From a checkpoint of a small transformer trained on Wikipedia: 14 layers, untied embeddings.
Each number is 500 + 40 x the weight over its row's rms, rounded and kept within 0 to 999. Layers, rows and columns count from 0. Numbers have three digits each. The size before them is the row's rms in percent of the matrix's.

# layer 9 attention key, 128x128, rms 0.0794, rows 68-95, columns 0-127
084:550532540497521517526508466519498534540545485530483483461477472438522497496487489522534454488500421475456468561510440448574520520404553495578523446548488476491475550479541471456512561551517548524550488485566531499477516571595494440456475451463518471521468480503498472563529500498503511511491461547504442475412420545484455550503471536487449535487575455473488433470560451601468453479505
104:571549472509541468539510487470469489571431551473435538519492456497570488522514572467487560605421457537539609496453477518533501455504504567507607447466518504568584519517495481521468483511518464515496507423571461481486461495515510541566464501506477514516510461475473385439496503543555472502496454479483527497479483521483567518479513477512500479481542527520534524512519500541467581465504
122:510480518458547529480588486453546531464524542488486527463477518482475472449604513453461445538500519447524502539504478494468482501594503523478500587581503445512459464461522469552474524500526470470501551516474505472497435426566501539545439454537507555545493581451544424442507479528483579483520465457562578472435494488508478465586472462570512439522515502503470464473480475510494523483469
096:553425537483499510518541507464588486527505521555537491472529478537471445411499506517522486523526453502478505506467529513581390521528563452463544464398562443538503497463514504479491434563504542536480480545468513527490533494521464468536394493517573456493471504518510493438571435536472503529474479535542550525543407490560468533567466494488492503505534498538529535490509453444468476434493
106:460432469477508443477438516481529445537448499469516461515527488541522462599514530414501572466464475429451546456523498507499457411553477520448522499509500486484504450444503503519469479487468524493469563510433467498433435530487424515438568522506484479553553480551562502542442485542531436473519541457492466502482459459500518436535469433482450500539471471501574573487439520518534525542455
096:403585429497467427490555597497435547463485533470568518484473393544479489501478509529488539528503502459550515442527504491486583468448486471494477487510506449435546431483444475510520470503516537535513533492563478489541578502488494457460473502410530511519478509441483471547485488518487545558450543506557503504509418523521537546549472527490479500574480521491470417458530477550526467513536
098:487474545482529475531465501423574489548527536442543533464546481444505598542544479542535531477495510489499498538562448488547529474497405463507574455540543520532489461542490455536547546443502526533500509544501442436481448547488541498556489513486488547520460439518522496562424507533487528543535429421490518497449459518502533469446454530518515544542475468525567522508522501492548501429390
090:472507515468461513529527531482488434488492512544515521452526494591468465494498470495521536501494487538492441527476499525608476470503595481497462582543534494498582543518459432437463534558547409535467503561539529488513446491487482521504461487496493548462476534454529541546554599454525455518450509525510485584550476498515499480558502467423499486497505502504500498514613514437424483546444
095:567510505516537446468500437573463509509517550500530506572437535464432477494540528544514549556505513546391457554492441480557546530511426395513497435484536527520503486542532473520497544452517530501539444492482512513502515507539503516495468549491505501566450502479449398525526523481488496469506508483562532507478557507497534482496462519480516475482518537532458551541457636526537599482470
095:488518551517450527500492451471566571555554517429481507482543487488435479538472505542540456502495502471485415553538524446534468562495500574496457508560550537550504547458455444481482557501438452477540413566581456512470595532494596502518492490503475450527595549418492488464462524511450541535512452518442476481500526477508513530501528525489494491483491571457453550497486469510486469478513
117:506530512478503499557549557565475570575488536470517512446528484498551510587474498521484505494499570536497519520517498527455535523563407557503445430482510538491520496486408491558562452522523529560435470465476498540518555503428513495430502528527488441456528496510459515470542514417507495486445484535484534479561525502546510446504573598449486463542515433555486564477551515532561488498512
105:497490578506521449466600552487554522504525475439484465562524471449482466546443453469493522543446585454496531522433464471507545531490482528540533518434452492516494460527536516543456560517517484624481502496517498467493484556495548568491516468509499531537499551562475499453467534435505489503579521504573503476486520502512486411513486577506540463398496473483471483558546495510500584507536
092:575525476471556452532501537505472521478483488510504547583521553537515417488460536565509557502524546566520484507467538476507569497467485519493545513539444499555525469474453471490397480503548432479516519488533455441420488544496500479433518489534560490522526593465458502533510527528544415518483568469538490508438499502440416468545460531505457500436431492499530492489578579487473471491515
079:463484541527559541556411483491569536482531490495558435485501539550522565488507441438453515507544470530494443568529483485479538519464578496560531542540493546531539504469548533592536430517521529432534462532498497534495462491491520500507450456467494527447422482426503538483433557487530531473488559516509550597477449541585507463491502483501500445513475534526472442491490492433501433493476
086:479514526448491501505546508512545477544479503533494541542533500499509446479452558459555483401593406486535447497491506516403443530503482526523499499424482431473536471537455411553457474431528482438543518464473504506487487536566518481549428489570566413470503462483468462550514523537451469541523483480500517474436452520452434433516533527535474493443480517514504440501519515456480519478480
104:470450491567542479523553446547496483503496500501522471517554466524535466599453501475497425465475444434471482510502520561533518504497515446503547526462467505483532498548489575495477543523446500486520525467503441574486554469541520425491520479476576462477560511486487465527520525612392452505469452571536463489452465427485446503490578527460515493462474490429518472529523499464556436448493
106:490504440495420472570463507507452496478527490532499513477520513486506547533461430517482512481517425507477594464516490466435530510444554496475458550532470497524456555534546625411564507502476523495473482521520502559541510477446506448373554473460493515513521471547520567460518508498511475538536439549495517425503553448510462498485484491469458456416525491492484545469487549544535501575529
113:529515525557472513469543522471590448512476523417535527440465466447482553561551529537459481512526469416465560496517461441503511505530495563442526528481507569500554464463533502554535538523456510572454451528496504434483455462434442425538505487560512495557524502506553540494488438531544505482548442470535473528546592473545460466530498418528455485573460487473524484445534499497482486513483
102:550529579559553509510535457510543453536474547504538492452424543441503459490538486517482474513463543490392474451469499533469452536490484466474550530436483515497584486533449462527519444501458526539507576519475511530518503452519485537527539479552441430520482413534558507588536483466535527400467495513555523518528474467586531556568448478499483507532462539527466481540515478495518464544474
095:470564508473543466421497451466486505459575517488441516465528421537416478485519501512451534520451432524523552485529509455531535546495490462559474429525540529511506463520470554533534496511436497576444489430555464540548446460528494514451508518507522473490488557448537475385481447455513500504470545513481573535455515491512480495541499492508486502570523456404486463516524466493379494497491
101:545526500506423500527500450471532494534501467496540475475415483551530526499503513560500553517507487533492480455457496504528488481568484486516564505457534518531565387440482526463458513445494478553492503537518391527547456513466531531549402511567552457533451548481445477510557520432495549581517540519485418567472475471470537463504502547486515518543504525588505545525469467517426482520457
096:472491482443512516445488564479470449555494529491482554478443588511437477459467484526502499533475558456476624481564547550409502513528485473489503498494466545407574493497524545494524544437469462546502515526520465510531528495480460495514506485514476551471501490510601466520594487554537539470520460491539468515518467458464495446500447457507536505524559533478585530542548501426512442546547
092:491476518528504547531431450472513564469507530533399434430454464517592525465512416417518486503525541452459505550480456502532466468539506453480486517465472470515472507487525447522434477489490497541500473513465543503538523536510476596511440508531553526523545567489491529490555519563464551429441488517537464443456532532480534510552477455542495483487504499456478490484417551525593539494579
104:440557564470511519540506551528503453528513448520515462531558526555440490496472484535504505572482475490514543504514482477507540515496518490541497469538520422479584508530508517502422524461508470498479509533504486441457530524527523518455588468455405469482507482489483578534537462448517451495506463587517422563493540471422501449525468579416485511535513479509456417492468552559482412485562
098:533532517474525476482533517491484485469508486507470466457464517526528517564562525577471579513430505465537452484491472454526456561549467438509503525518429495492441500492528575589518481435478550578527469529516430532530526465522488454557478575505528499462542525440517517477466495528594621474547466528529488505493507499456564456485561516475519465478473504552590478544505441534548516553491
101:427482443436458514485548476460449484539494547443463474515459530528493532486573533481498497484492509473522548549535490434453482435513492553543455529494462548569522516497583532472504474442522568549477526535513498511537500483529559448548481390457542506530474504499534510544452504506516508467471476487501510571513407528502490538479430529523462476466462518489455578567428558417492453565447
097:564455431519498431488505508521548462546482548488527446512494512518499491515485449506439502443499493570509530452504472475495480455490404452467530401477481580534512451409523433533456442529510482496467533427515496387492437546470425479438554480437528522419491561538538444429484478521508461532506507529533468490547495504503505490486477462489508516507546506493530535451561522456436464496497
092:496495452468482542496590540578482467463530514483559493501507510500533531475477574509420509484494552510461508516419461482472458558477481466481535503550589535504467454526486484529531527526516499371517551422513481506538487491409462500559560497450456537508506523486530518456527488446494573534499541411553484496447526506550476447522571492490565462482517485516452519461423555488445484467466
# layer 9 attention query, 128x128, rms 0.075, rows 69-95, columns 0-127
099:455434432472428456541424493508537482521481547549483496462496508475513494508477450448518501499566531495581389504491522463526545473525498539522577585526464488526486538509549472519459514466435483511441442439489508477485496527593469512488480515499430510410563529499473468428526505522434480538568492509410481482547535431558463525506545500520514549464500533455532470492520502532521454445534
099:485501530523498551445514476500460550555509461508436460576463468471522504559496487459417507405481517465565553543542487534443507487588500531468459544589523476524469442469528471482479511477562448469492478510531554518492522493508504571429421499508477498460563490546495515523450519433527416451473417508482496486546569511571444497493582521516495483463522519483514557452526516558490531534521
103:515482528512485458463487438512485501515542522514506475505519517517501499438517452498508489461491517477517430541525558522581405457452591464521622527456483508472489540510508493515481456478532484500424495475522476537572539517560462494554531443491489497516401456433466447492519464522545478497494461565448591574472439473517525454490509487462492494533537386496501513474464500530446407492479
094:443457442418468553460528499434518500541528480511519514479500549479453549523473483491526468468518489577421467540475560564548510482442508543509472489421505445471532515498510510496480448467493555476471555434417521458508527481446430457495536479523500506481555502509520600513478493522480475519495505488488477505534501486500557489508484498471479410414491416518538519562591489456508488567387
100:471568458507469457484458556499472521493491446522450473498489471554531505532495541441513564518476541528549526530566504500518523482446464497517461442468497543456508471509494500566490499520516552467461493491476459459451525494452466458501456472498481549445478524561447468555503535501449637548480590490538609546535540509506438570516508476528554492558448520460446457476452431470543480463566
099:502412512503482489481424495442486477483511528447534492479517479412426534481505483446458522534476447489522529526507438471536520455527418447512563511539564438544558540459503555491539572506426525506489453398509511451528499531470471539479521490507464449448578453526499589522464466549453542475559519506491496482504478474633492483466528513455519565477517506529495524514464539498452494533481
097:547546533536490484502562514631402449463453495529419427491502518536480516499544537456504484491530443508507595444509554488551513465513514547531482495478515526468426496500475417443470545516530425510494552509522531560472512584475499479578508508493443534504524468437537492505422477480503513491436540504534466531531501471480512443529499479469586481462521518556478574499529512478486514546542
095:449471484479510561522447482484521440486531538488451482539602501495478439575390474483470480476486445506518543436503482477427532583491490532476558499530493489473472494447452552552502554485501489540459458439508483492584479495528521518480483467466471424451478515487503536478486526480560485508502471581457537454461568434534549497561540419504442491508547540428495442497523462492486569541519
091:479455476551559492509532505555550420480534489447460557519442490485419437538507475517473522546432482474562544602476483514540516557525501465479435477549531546484473550509501475503516525448487540491541518488540469517495540486494562493535502531435490471449473585475509447499476483471531463501471500487530451419451470501497539472563545420433493564548486563575476552465511456579491513547543
107:536536480467562554569537501535421536471513490443524506522494562527511489430459493509493482510484578508481521505493440521543499540480447492530446535401526567474528467504430477492507564508538477477470462485499477388498479510472500523490488516466496555512506501553495465468557537516494486466485587507462516568425547469515513420527530543507513431501435468578475450431489489497447505412580
112:476498505539437438509573527465614448462496522523437471527522505446517561544409434472527573511485526514536509523449488402487469429482440502491447584500488523512528469429562519486514539505514490542479481491489472464493455468528553521441448505511490514517508510477487577435481435466498481524492448509503556556545505486492493403497510530511548490465484465585500439453485490516436493527554
090:530495483478478595461495533528501379451520421506534420532536564506477502404443536505448498494495584426446513528544482516555481493520486514431464491460495540511454495486548532518504541411566517522456450478436542532467460488497475488511478445491513496538454511442533541467466541503546544533515549532525574489398443470519456465512495465529475498498482458530498474566460452508516484512521
090:458543555497447430506491525515516537528486537418596532473461581471489551542546556518513454448547459500452468490440458505460495547497446532505503573503436563484548511507464438472447533521448462487513504481456547558469463451477494586518497503423520536451567493511454465499511456559471434482501484470478473496499496418510541567479548476467543490421512529498535508486523535413461529491511
090:476442446496523432526513484519467509512478537464454508382443473469540542535593494403448521573484546529510535536520472480495546456530453574542497515559545441555501529544480486450514452541471569540506487563501485495549428399468479477505473490495516417535483522461479520482534544487490484472455488448469546480504512494482570524570451511489490490587545490525518546514509464541501489438494
111:478490460466498527493451485475478521455483450493475520476508444445478491511546596522512462475621518510545481529417483459522562493468539470533511505472442446459442577496500507545445528523522510460480537516474410503451533475600492484410486511499577526539507567474514459559506563512509549553544530484545495517498515496480510455504537455491577502430485523492508469501508515432544439421556
097:526476441558479476489569514581424483467458433530577523502479483485477523556545554531510503482615528525501506537554477439489565414506514607523432485485516470435511443564516495427541515447547500498543449550518491499528559440486553494480545488476462519530503484486535502520482489492527432472476526537445479533517550506431499449525437510522453489524465459535503486566556541472507485527527
104:461576536556530520481525503548549496513526473444552481528453390460486539537485524473418552531524477437506548507478499492511482543546509438447514470517482500466543518512569546455564527437514532543557452542515511514456562478494455513543523563500445492508477507516571513640510465494464523470488476511562431467528516544498419453477506486433453530538484495513469567505492539554496498558508
104:507571568504541545471521496508519493522495530517489507544475499537486510445456500465480444486431509431502513503525478586426405511530441447479540514527566504513521495514483503558455544503529464469507515450479523515507444516483522507559538518515532539420428409537500494602496519495463480450527403557551472446497484445484449506492497543480483492480555426405495446512469501445520581536488
095:511534505506564463426493490494586470508570577534475499531486462546483519535506460551517565554474498523478417492523519412525513511461499440511570501515537464512572422446510487504484471508440475499449439462517438492530516509493491464491487513509583448494540505495485466448493437464503473588437565502540532514463424479498451514515480551489561517530456505544537484504484388522425545531525
102:504529506497519532497510468493519481507465420523510431504509469545537491520484488501493503483482544514461606475462552522541522527576499473483503425504546555501549520518498548452493587477494442458466513490536471486627467518465518479560480468480503401481422524439497578468455532478546521503512498482511466540483484506494465407546603487520539404466461498433510529536442549473459499531524
098:508470452460520537518496469504429507515456423523520476454501507529465505540452454596469527463504515481491529469580504477505477485487537495465531597467464484477457463535489479477481484475467438427537486464486520518444501584437522507498501501527566550542457564495491558506582496493457533511577432519519539473564496512517524495433390564462464522513456516500511495590434536416500536539493
097:483484462515560564517517438421480528506391537486413461465437431486514497496507483534516509489445510523480448536411543521554534489526536482480483550458428565584444480462492558492516482504499547475508491526466491546551470484568511495486479529550538448524551538527450509507507471494493541482436358564535496466496524501533566519588452472479487470501507497488517516484480528468465556482469
099:460480496512479441448571536471487468534469481495517436552538481581443456478513458486525523486470515508465584482471497403505592511531522545497404504508525485479465435499547519415504464510502524516511556503542459520421528553431519578461559450494456517554510506567547461587500457507537494492514532551548492542520551491514444466474480540427458446519509467538528470516541510467499471499563
100:508532465490493534421474496539483575507484597482519455519499547513405529498451527578451562492446531529477523518500495463470439534540502405472519532513429523539552515509506543549471465521467520518491443492508489469521468506549413449463487528501539449492552557504459504495426489493537555486573482550510472435481482530403491440458481575460554497453460476474509440468452518512466497515433
101:499496534434520488461502508503509418492504500487491478489449598533530524458480475475463541568460500399469532444517538556528527468461500571473486526544483441528559502490509442553497490527581550539520512544521557474518506503495489484480422420572648555505476557474517457526553462523517523574500490523515484545464483560514482510508482510546531518466520495516451561510456473484448577522465
091:472529521460535471520511550523545505507519428493610425510530458502548587520472514508608487527447532483495472437465522475533540467451470497496503454457467474480466560528483535527551413482551422461523534517470499491460525591535529433568547484455474525479514489519458489528539538526475522598501496509441568476516505437440486466523499449463514514486577493475485538521447487481520435473460
104:518471543447539460543520524526531538556502446542514472518506547559562485592491477485514453493549520536545415479453505484455513438455457488450595532546505474528507497483455496546410511496501486522488506457482472486480429497455466582554484451493459477422576559463396431457554466506522528499544524482493536453548497470513531482519503489556449514468488564588537509464502495503469451485494
# layer 9 attention value, 128x128, rms 0.0604, rows 64-90, columns 0-127
081:486519533590576499596460532517460446472468482451559537503485451388476481486555518467528525450457498496517500529489475516502553503483520535418488562491512500423514457498540425450554526468561494446480464491575484493511491476421503492483544552477542505474471480544458468517408524534511497548548508460557534521475429556487544533482554424519501521531434460517500488440460548517498534521529
098:480529489533539458488511488457503444465454599414484562516504427510450581496520518495508493506540431442528549437528479549530492452492525532420551517502531482473488488520553476558500559558483541486551483410513510490562454500464447522470575447503489474499567498430529538510485492535522451473533514511492395561425450449532477506523492478548523477451505488479490474524483482484560497437428
109:456475476556446511531502491479516523540529443505415463438492494548447475405439556448445485540434468437562512514438478510491530498525485468488497445531426514500455552467524516467468504525471488476441500453526486451555470516490444473574525481504579474495499506481530495503577498481478586501581540509471513483459488522488513442494551510429539492484491498443516480426409523467491438466406
092:490578495430520548491481554445487508505475510532452517461517463514529382453527459514522530529468542526527513424426546437498466529507492545526513471489455533521486456448463567508479509503489553513557516527503511536489545544444525485497432547496440493480436474575483489446587496520477496507444491526550413543425475565519491487444541544443502601460516512443502502510472468497495481414480
094:513492518471478547462452548480461470423545534448540501569552550482418526463435562489488424552581519482502482459536450515533451498511543511503469455477444440495494499458487483498535486504531510439504487546499512497506463522546522518505488587535534481468538561492602509537522475455446471518525444418518467450516530553521455554543487532491540482523457467597426559476505462487493489520407
090:562518536472580604510572562554497529520524513472530541493511491458424490477427459429571452439508430510387520543397484452466522559514461534472525486452480483496519549530491536466477514503503475499460542454486548473470498528535559549512486467526489521540534509457505489529452510469488517563464462515546418492492534454478548524559523455484525463500533507527464500505441425439475469501529
089:459456460498504407452474492501520519425477510425468513494464540548468484490514463459502512489488482462508505462462491499466475445513482508524486540546508580444592528521492501475499496503524467365396562447506549446479471488509487468515505483509481561365466500501502510497426531477519503557463478484466492460489506517572475507485542457455445487541440471495516521504502506447617464526444
086:534537471481524471471479530457515525391471451446511422531522510468509470574504590482481539481579536515481506525534446528513484530505528477546458459496564523436423480489475479459513470496595509455492529467543519507513474494547470503502519525474444564571552555547535481487519486500460554484434462398457484464480544544562456491575530464535495496502491565461458549508481527408457493527518
096:562501480504460485494455514457457470478511454579513517535427521425484503483504465480515464482447427484460465496508491459535426515485562515443504493552526441487448521473615544509527559504564509482535449449481483494498434491492494529497548468433461483501439462506541518551445479549385505508566465507507466514479473534396430442524480465447477488491481490468450535448417515474494458476492
093:491508560460526508480507435487473523480484507475522482517458525491409503488465494429452471479514493500489421534458527483551490544455545495508495518493533536596490451552456496447457437537546547507514398512517433509532467518519575472441554485468499521444477598462469454490462500478575522525455572515505531542563446513497486498455589510491475463559452468541486442574465482447444526536478
091:483511435507506425574582494526514474490556506488531522446520499500511554510474554586472480534531528499542475560479485478475550494466509518533492530473512546467504532495485495502487497533444464483459518464520499498533481417546480491547493559473614519447488483500469434553469573475439532533465475504541464544557477524577481465496583565465562487478402409608498453519488482478506527505533
087:488507553562502515555549535510467466484532556505580541462479512448551481495441468452484429456494525483517584468514492464526523485534538412502515511461466459479516460512505486556500530494462497510470533469521510461497524449436455486556505486447529503488509595503530471523430429545521485472590510465481464406446504490525505405556560503459478432530503445486475499395502558480448534449518
092:413462506576486456486488461501516498435478432554513494542482469470532558552541468442495508492467494509487509514486579516532511444476499435499546543484469476558538621516456554489472574480496479484454512456473493550520477552535516538518468425471586461480391489553497506528573559492481450515510530487455563507534470523555475480502482525500547495558480510473576482525539539476583465520463
094:570542508478510520551482516464456508471508523446518565446474452514492490459546480480515584518605529479587459518521461530461523506426515435475492528484472485537508441497472408465534488462525565551483430541473416462490453491546517516488511529482579495553504438431558545544518588442475479487533471535475525494533486525476490576483477578486494524476444558528457480461516520533491487542453
106:463460468515520521498494536518543511509504489448522541441492492491482444524495549430507528528516476415440485495485490554442478522547466499490508526471563518534448477440532588467495521519476493501510497467546530521473555493489423453531529450548440498528493489495587537415510426477475572553569401484456587434507580426481405506489496463540521526459519479542528494535497460465468472545499
103:530480513524525518549515563580460535542507510494465475556526515560459497431467500513448469501513508559523506512523572487571529500559471453514516472547454437594441515576478514447506537473554462486537503486553461483505528512519556524538495505482516427481440554540444503515530521430471442507452503527539531490494406506504552500459491471509437530542494458553391581461541500568477558498495
092:429478442477508487522547541466530495489467509549509421422580504399438450498549509548584490476516511517463507450519373508500482506475488543485533575532588462453481562504501488463543460532585490484496519491513565492456502525523477519534509493421449513509526484496568434512450473494545505504478480472467500478531478567513498543522510503533449478530590466492492463572452492480528439500537
088:593502474515494494495547464501530514441564545497471569488504487525591455490499565442584475519473449503518504542493459421485535526516463475483522504422433507492539489538472393432434486492471508460466499464492510506516488540532564467544526447460533457491509525486415474490534549521446447478515494493415435501475521423484466439488474582485519491440470473547457504486474493471578519474541
083:421552481474547522496505407485494555628525464512548478502476495549480514488533454565488540599522437462525548502575555513492457434475455460535516481494483525538551422547449445457493499497552474512497489452532441531436461566513474542468432461454457485514475508563449491461458520472511487438439539530536465526500513510484525468538471544487503512552460465553475547522516505485457513525557
095:440470482461540469457506522491504446497465464512534460473458450407548517557514513580541514448562518477495482535535428513473495562521535523466532444424467498536437491482520406495539497547522519491476517533478491480542418548460467585490533491535482542505539536529503501560517536538460510496473528475483552522510553526558441476562523465467562574496515548535479526491363538503475492505563
089:445426500481433487520441478501511515524474429578538489486457482479517420482520491469537481404528505514457506463428496464543418436469510463494475492481507423484432481485490554520493437531506538508551470500539555502501462580535519490546457533469448562523525537446439463509570524490530486498519485457549466529513504485464519474543552585543482582571510566535467478470567499537545548537492
103:489491517457585475431550509543466448499448511465498475443555552552514478502527494452511443485520453469498557503483479531464531534531522525511475509475461448463481459531525608433480482472465441456527477579392476453474538457463510497516471470558547428508583554504556503499504483488492462566472530462539494471468484400523446505531485516479509450469557495493461508490414511548435464544540
097:575532504515538434525458476515553493504517454492587495438502520482547490513553569505562556516558534465448499480472523439475503492490530559477446532443461479531459536465503404420501506447527535465588488435592531483511527511529488458501549484522567476504505484463449459555576526525500502533495520494534473537572451501498471492503495430521531517417545515475539484427459475475422522541524
092:422486451420607513494490549612482461469501513427513501505458500545465561511522503502499514492519506505486519521512544550471421523465552522478500532524472474512517445562454536490529512561489480514484456468468491500483463493467459539539533435439493455480495558463519500498591434420613517498577510474539485501462472426486453526533485454508491579550521417478515463521464513516482493552515
081:463553577557531512466521465432503565468507506518487529523496500516484503522470464488584539557456390535516550454512517501467475522439491607482521495483516488512456438514487504519489435501465499603486470561459494554446497486454506512510474539532560515533487442514546561467463491482552530551460461478472467533545525515493436516471506602489459581419513432517552509457541480488524515500438
102:493521514536457490492499518511518526451507546451487422418510436468464532557541496506499508555492466435510464522483478440460571529536488514460473472510493471508422454470503438483545524418449457486532539528564556484561489560494561430476443494549488565473480509496487512491464549516463531531489497560445539439515502448570543519421479468485525508479566402487413464550444497527554509494459
091:493531499516526514513517512480463459511541525575527495541463470494488497512532459439494470520518430563478487508478539489498469479558481429558494478475526490597463514522462535460559507514458525563438527542488530474440481522553483536494492381486539605413477538468523563488463547449493519422440554546522528448451465487549494416445546435568454502503553468547542514470526501492498520474494
# layer 9 attention output (transposed), 128x128, rms 0.22, rows 64-90, columns 0-127
089:522521499408515591502543451478559448445467504471499438476542572541536520502495533527471465531481515463521549547422478580512486503400523455442532514519458536559486549473457486555497491522516460506524565472454492480423459512479489503528499444455486476408453573430515498452559462471536468487539475529530476569504527463521487473496445578526532461478534453508513512539481510512444445526445
099:533522482525455526511571535535494494513399469524479547487482521558474417482474476542478519513486529568510534555478480432547492525556544461528467429492533456503472434512486514475503566518543412502541487516563506539486501496477580512501484479460608487502413451505503486448441484446522432514513541535483581504555595467471505439511465457534508472540528490525485555459506476519426469539542
111:509489475526453510470463516514438478458522490489540541537516459412553514576528515566497469490535534466446611503568519534514460540528495482490501499540503496492554468495495506491538549483579506540531490603519560513479581403489490482368495517493480471513476513543522578611494531500541465475426512488539467496467552513505492472467565442543469528509487532507477474496508500550562528479531
090:472534497513440462499531449491516484511596541504473495502467482461481575552501456501514514485471475469492480507540513538562568527534471493457523536461528494519489591497516480486519401483459494463468509466501526526445516473604523490497499532552632547503526479466509588523393564555469535511508554483446524441510455449461547449439548461506499439499506499521496533482497485451552476472426
095:490489460499510446521443449541530513518508433527512466467500463512541464431476407525510539489489517521580499557456468439452501534517563430538543460501488586499441513571535506554479544486527453473501488510515453502513523490512457477441440460438458556461462520512441555548516570563501504453472530535557585567475477521473541518484525465421485474531486510499535435489462511535575522514578
100:485564441554504424536514531457558515512530523474445539498484500480548572463563518517476491593496476592589507547572538477428494509476468487609452509561558458519489429525466460481493428492441533484549515490489465488527467497521432451475494541505504495428519499517462494491478497586462471494498492537471544442462465446492472455489543528551471542527480463498523552557506496557476558496518
078:549508546511480521528510531513483501443525425527478482505478511467411483506510572552487494609558544464526553531541494529521534596490480456459433465464516529488465518561529577536520563519492561581573495595510468529455528491495553484483534509483455488540559498534566475472487576515551562481487480551527540508457481449518534531518510495440484520554557525544549448513556520493447530512475
086:495516499488416480495445496552559467483571488505544506477528482473553502450522436526504499495413505449469571527447503439451510554473518458491473456463487546489418532515569521548461545500484518550469451550500514452459491497511497529465453474517449442453489475492507581533522527519487504491549422586520523540458409486544472477470537530465476480494549513491502448436565477588577554499441
092:480512504522502578469525481566515513527472516521511518455560470560516507512459481487538477464485540553599574539515524501556527482575454479515526436521447505455488459448459580546539487560565469525524473566524465456474547474454492485510449526542537432418461530462503475583504551498507488509398546502458517508397569495481535518446496480516462473503482525507543452474480507518555494517421
092:504499544501488434475483496493574499455451441545482465490491590494553498510506574488511561465441499471456419471510468542464514506459520493516567558475523514468478484498435498486556511487515490475528536502475544539459504580456383527508526503485438452542546425491459495561592468532411470520504468484494411471511519511493550483548481537509455581465478594495496493484526458466500448452490
099:554470572483560510502527499478407515522484463442456425497515545515488508510597474459424484505404460448501470513491500552490497459559508462496481599492586458558450485552524448474514537485501539506532508546496507502473525532438576513499470489491396520549482512477544588508510494480588413493526476511507513532475530463512535448531488495558493458521528466454470496554460487523479483567503
097:557516457485536542485450511511542486495536519459445503467487510505512475503613534558422546581485525483503517513565481535460427481534492493514508508454459467529506534487496512486536494555579492560462555547512552534535500458503495461504443428513540469479427502482523525557501500384516480490413480498538582550448445559514450550504419506569513478529490492488466535534503471586455486506461
091:560488487427477517518516543542462532516470557453552464494541510493472505479471492503519573535476480504445541484571575485499532560487486555496500450513503509477527454507515519467467560515551614412511492536513490438513518508412494505469492534509408477446568500483500422518475431484524464501473509489486443487588556533509564508497423491467483481514545525550394596514511521497474533498542
099:489499507403514517533533488527516436469492439578563480480575544496540545493455433486466434443500517537475382503450444448568454479497571489508499498481502570490466476487505474491516520449535464496521547442433478559505456539497429509503439486471509545470530559505412511474550464539501480469510484473493487577541497453493587460489541469481466493477510471485552555551449506473497523522565
099:510548491512486485468457524424522452457564502515544538532452499537494515475605522568515442480520590482508527520501498535515486481482519500572381428518501562476529485517438433544489528551444497520465481523510500475511515543490558527494537505472575461527519512510447449487499528509582485535450540492534498525466476471552500453562546529433444540493516528490448490463513546489549591407551
108:508478421451523493539446519484487566468453517488526466455494472492564499516552489503447517508512474482529508457474462503470511503432440478456539481519429455536527557435589502532471482518511477470470531506498524513463471509555437452533434488511524524501536565504560502556566514548401532578508489522523513480527499568442442530471508544468584536483561528467505470548511593478582408489523
093:545569583461493482497439476545469452484587455499488540591462495592527518543410533493545506546477464490507528528498556495427563513475513469545489467542484435515482466519527558507526536472429451575512436480476459482473522481497514541466529541542527474475489514525436483417497566449466518491578480519509496532466489433539481493541541504527549463477473462539505534575532554465458552478516
101:520538540508539521500583505502470504539446525520527469495468566545529531551553497506388494541478515487521453433512475434453549451538426550519475538509613478514492476518477475490547495503511601483547498489472492531535509519470562483470486495548486536514497446528510544598443492523523487457554511523487488501584539463471530518538478484546464481523503419460539527551533510596416513504439
087:543464484575482442518478594511518531507538510498472543494481492453464491564525462531502454476487536511494435479466398474447475480474508499510530540516509490480454519430580593518511479536496521415510547582459572517502546469502469533538559541542436552557498484540533442525506416499444456504500495409446465439503522544483495571517479508510474539470488583494517510464552549535464468484503
091:475559577517474501501431504519478431465578477469521498535574489564535511443447472447484570510390546470497507509520430518426464483497587484526419510513554531458516512500487514506460468537453433480531509434508545504501499474462491498489436561483436530468456512541502569514493439448570510495550440540465458530454474487490514490494465528526486511503485423482502524492555473515510566554426
092:506595494500442476464501539525480468487569488451510500539507501515482521532454470468434501477506488455500486513546493534462620465543480536477497547558452471436542474454528535527499548478569604455455517501518556446471544446513446649447501551547549451511523465492472514499446504538521488530527537502515479482465425535545468543446466494450490451491557466518518484500500521447528509476555
103:472569542535518554520403413500476541566499557499514450526411482474488506446527515519498551526473506565502459486601516554484457494501479503525500487508525483578507571445481456513608576608450454501501524431528513557530499530551525420508528504441461554453487520503456461558487467498507534479497543513530544524493482509500509473495465459486480552510473502471533455476536488541553531449533
098:453487486518488546466570565534469453539482480534530559562520527535611564482465462503487465502448532559568469465520510533479521476515430551463431489481533526475551517480451471564456544518466527495482534510401467488484455466492537537411517533528420469499470529521504584450407475482454431449508513484488515514490521458495485410541537569532463484509484508516455431504524502517517535491521
092:471530543589426505543459514371499558447464495522530482556432488464516406448522516482530453479478458507474461507497465498463510473524498492461466479514521484510419504465502529477502588564533432525509521520491545524499512490552502489489521532454578533463510500470482438554507459555453503516463515494468546472442504536500530513576499511560512536505499637446450563436504495500494468454530
085:589450428490495490513533493529530443478474473469506495487461511439477513507503531465505442414507561425494446541473480494607508448558521485542490496518496514459486577480481473524570495456450526411508450439522440449498533527534538498492500444511532512479537492488478479432506460524506481464519535492422481481485482552486593529507586442485460449524411534542496531494436463455447484472557
112:545499511401550493518528490500479456512503442496545528467525530571503498423493520577479507540550560488503533476511495461490520513426499560536507517481506532414588482524488506457462433512425446557494483397463447492519555575434520541516520478504498504537503503505538519515548514482535473547566547493483419532564518453446490428515542561537527527498467496475568465560505501500450466475567
096:504518457515469467532431529504513536487509484455443474499529535521462532509480560542485537460516490461463442495516492508494499542472515479505480484553511505478469521471522576548490449517585566517528595490530487529463546511500425458532472503540567440534529513454505494575524494494525501621526461519513475495461457567434402569567511559454454561547478564463424488545512461558475527494552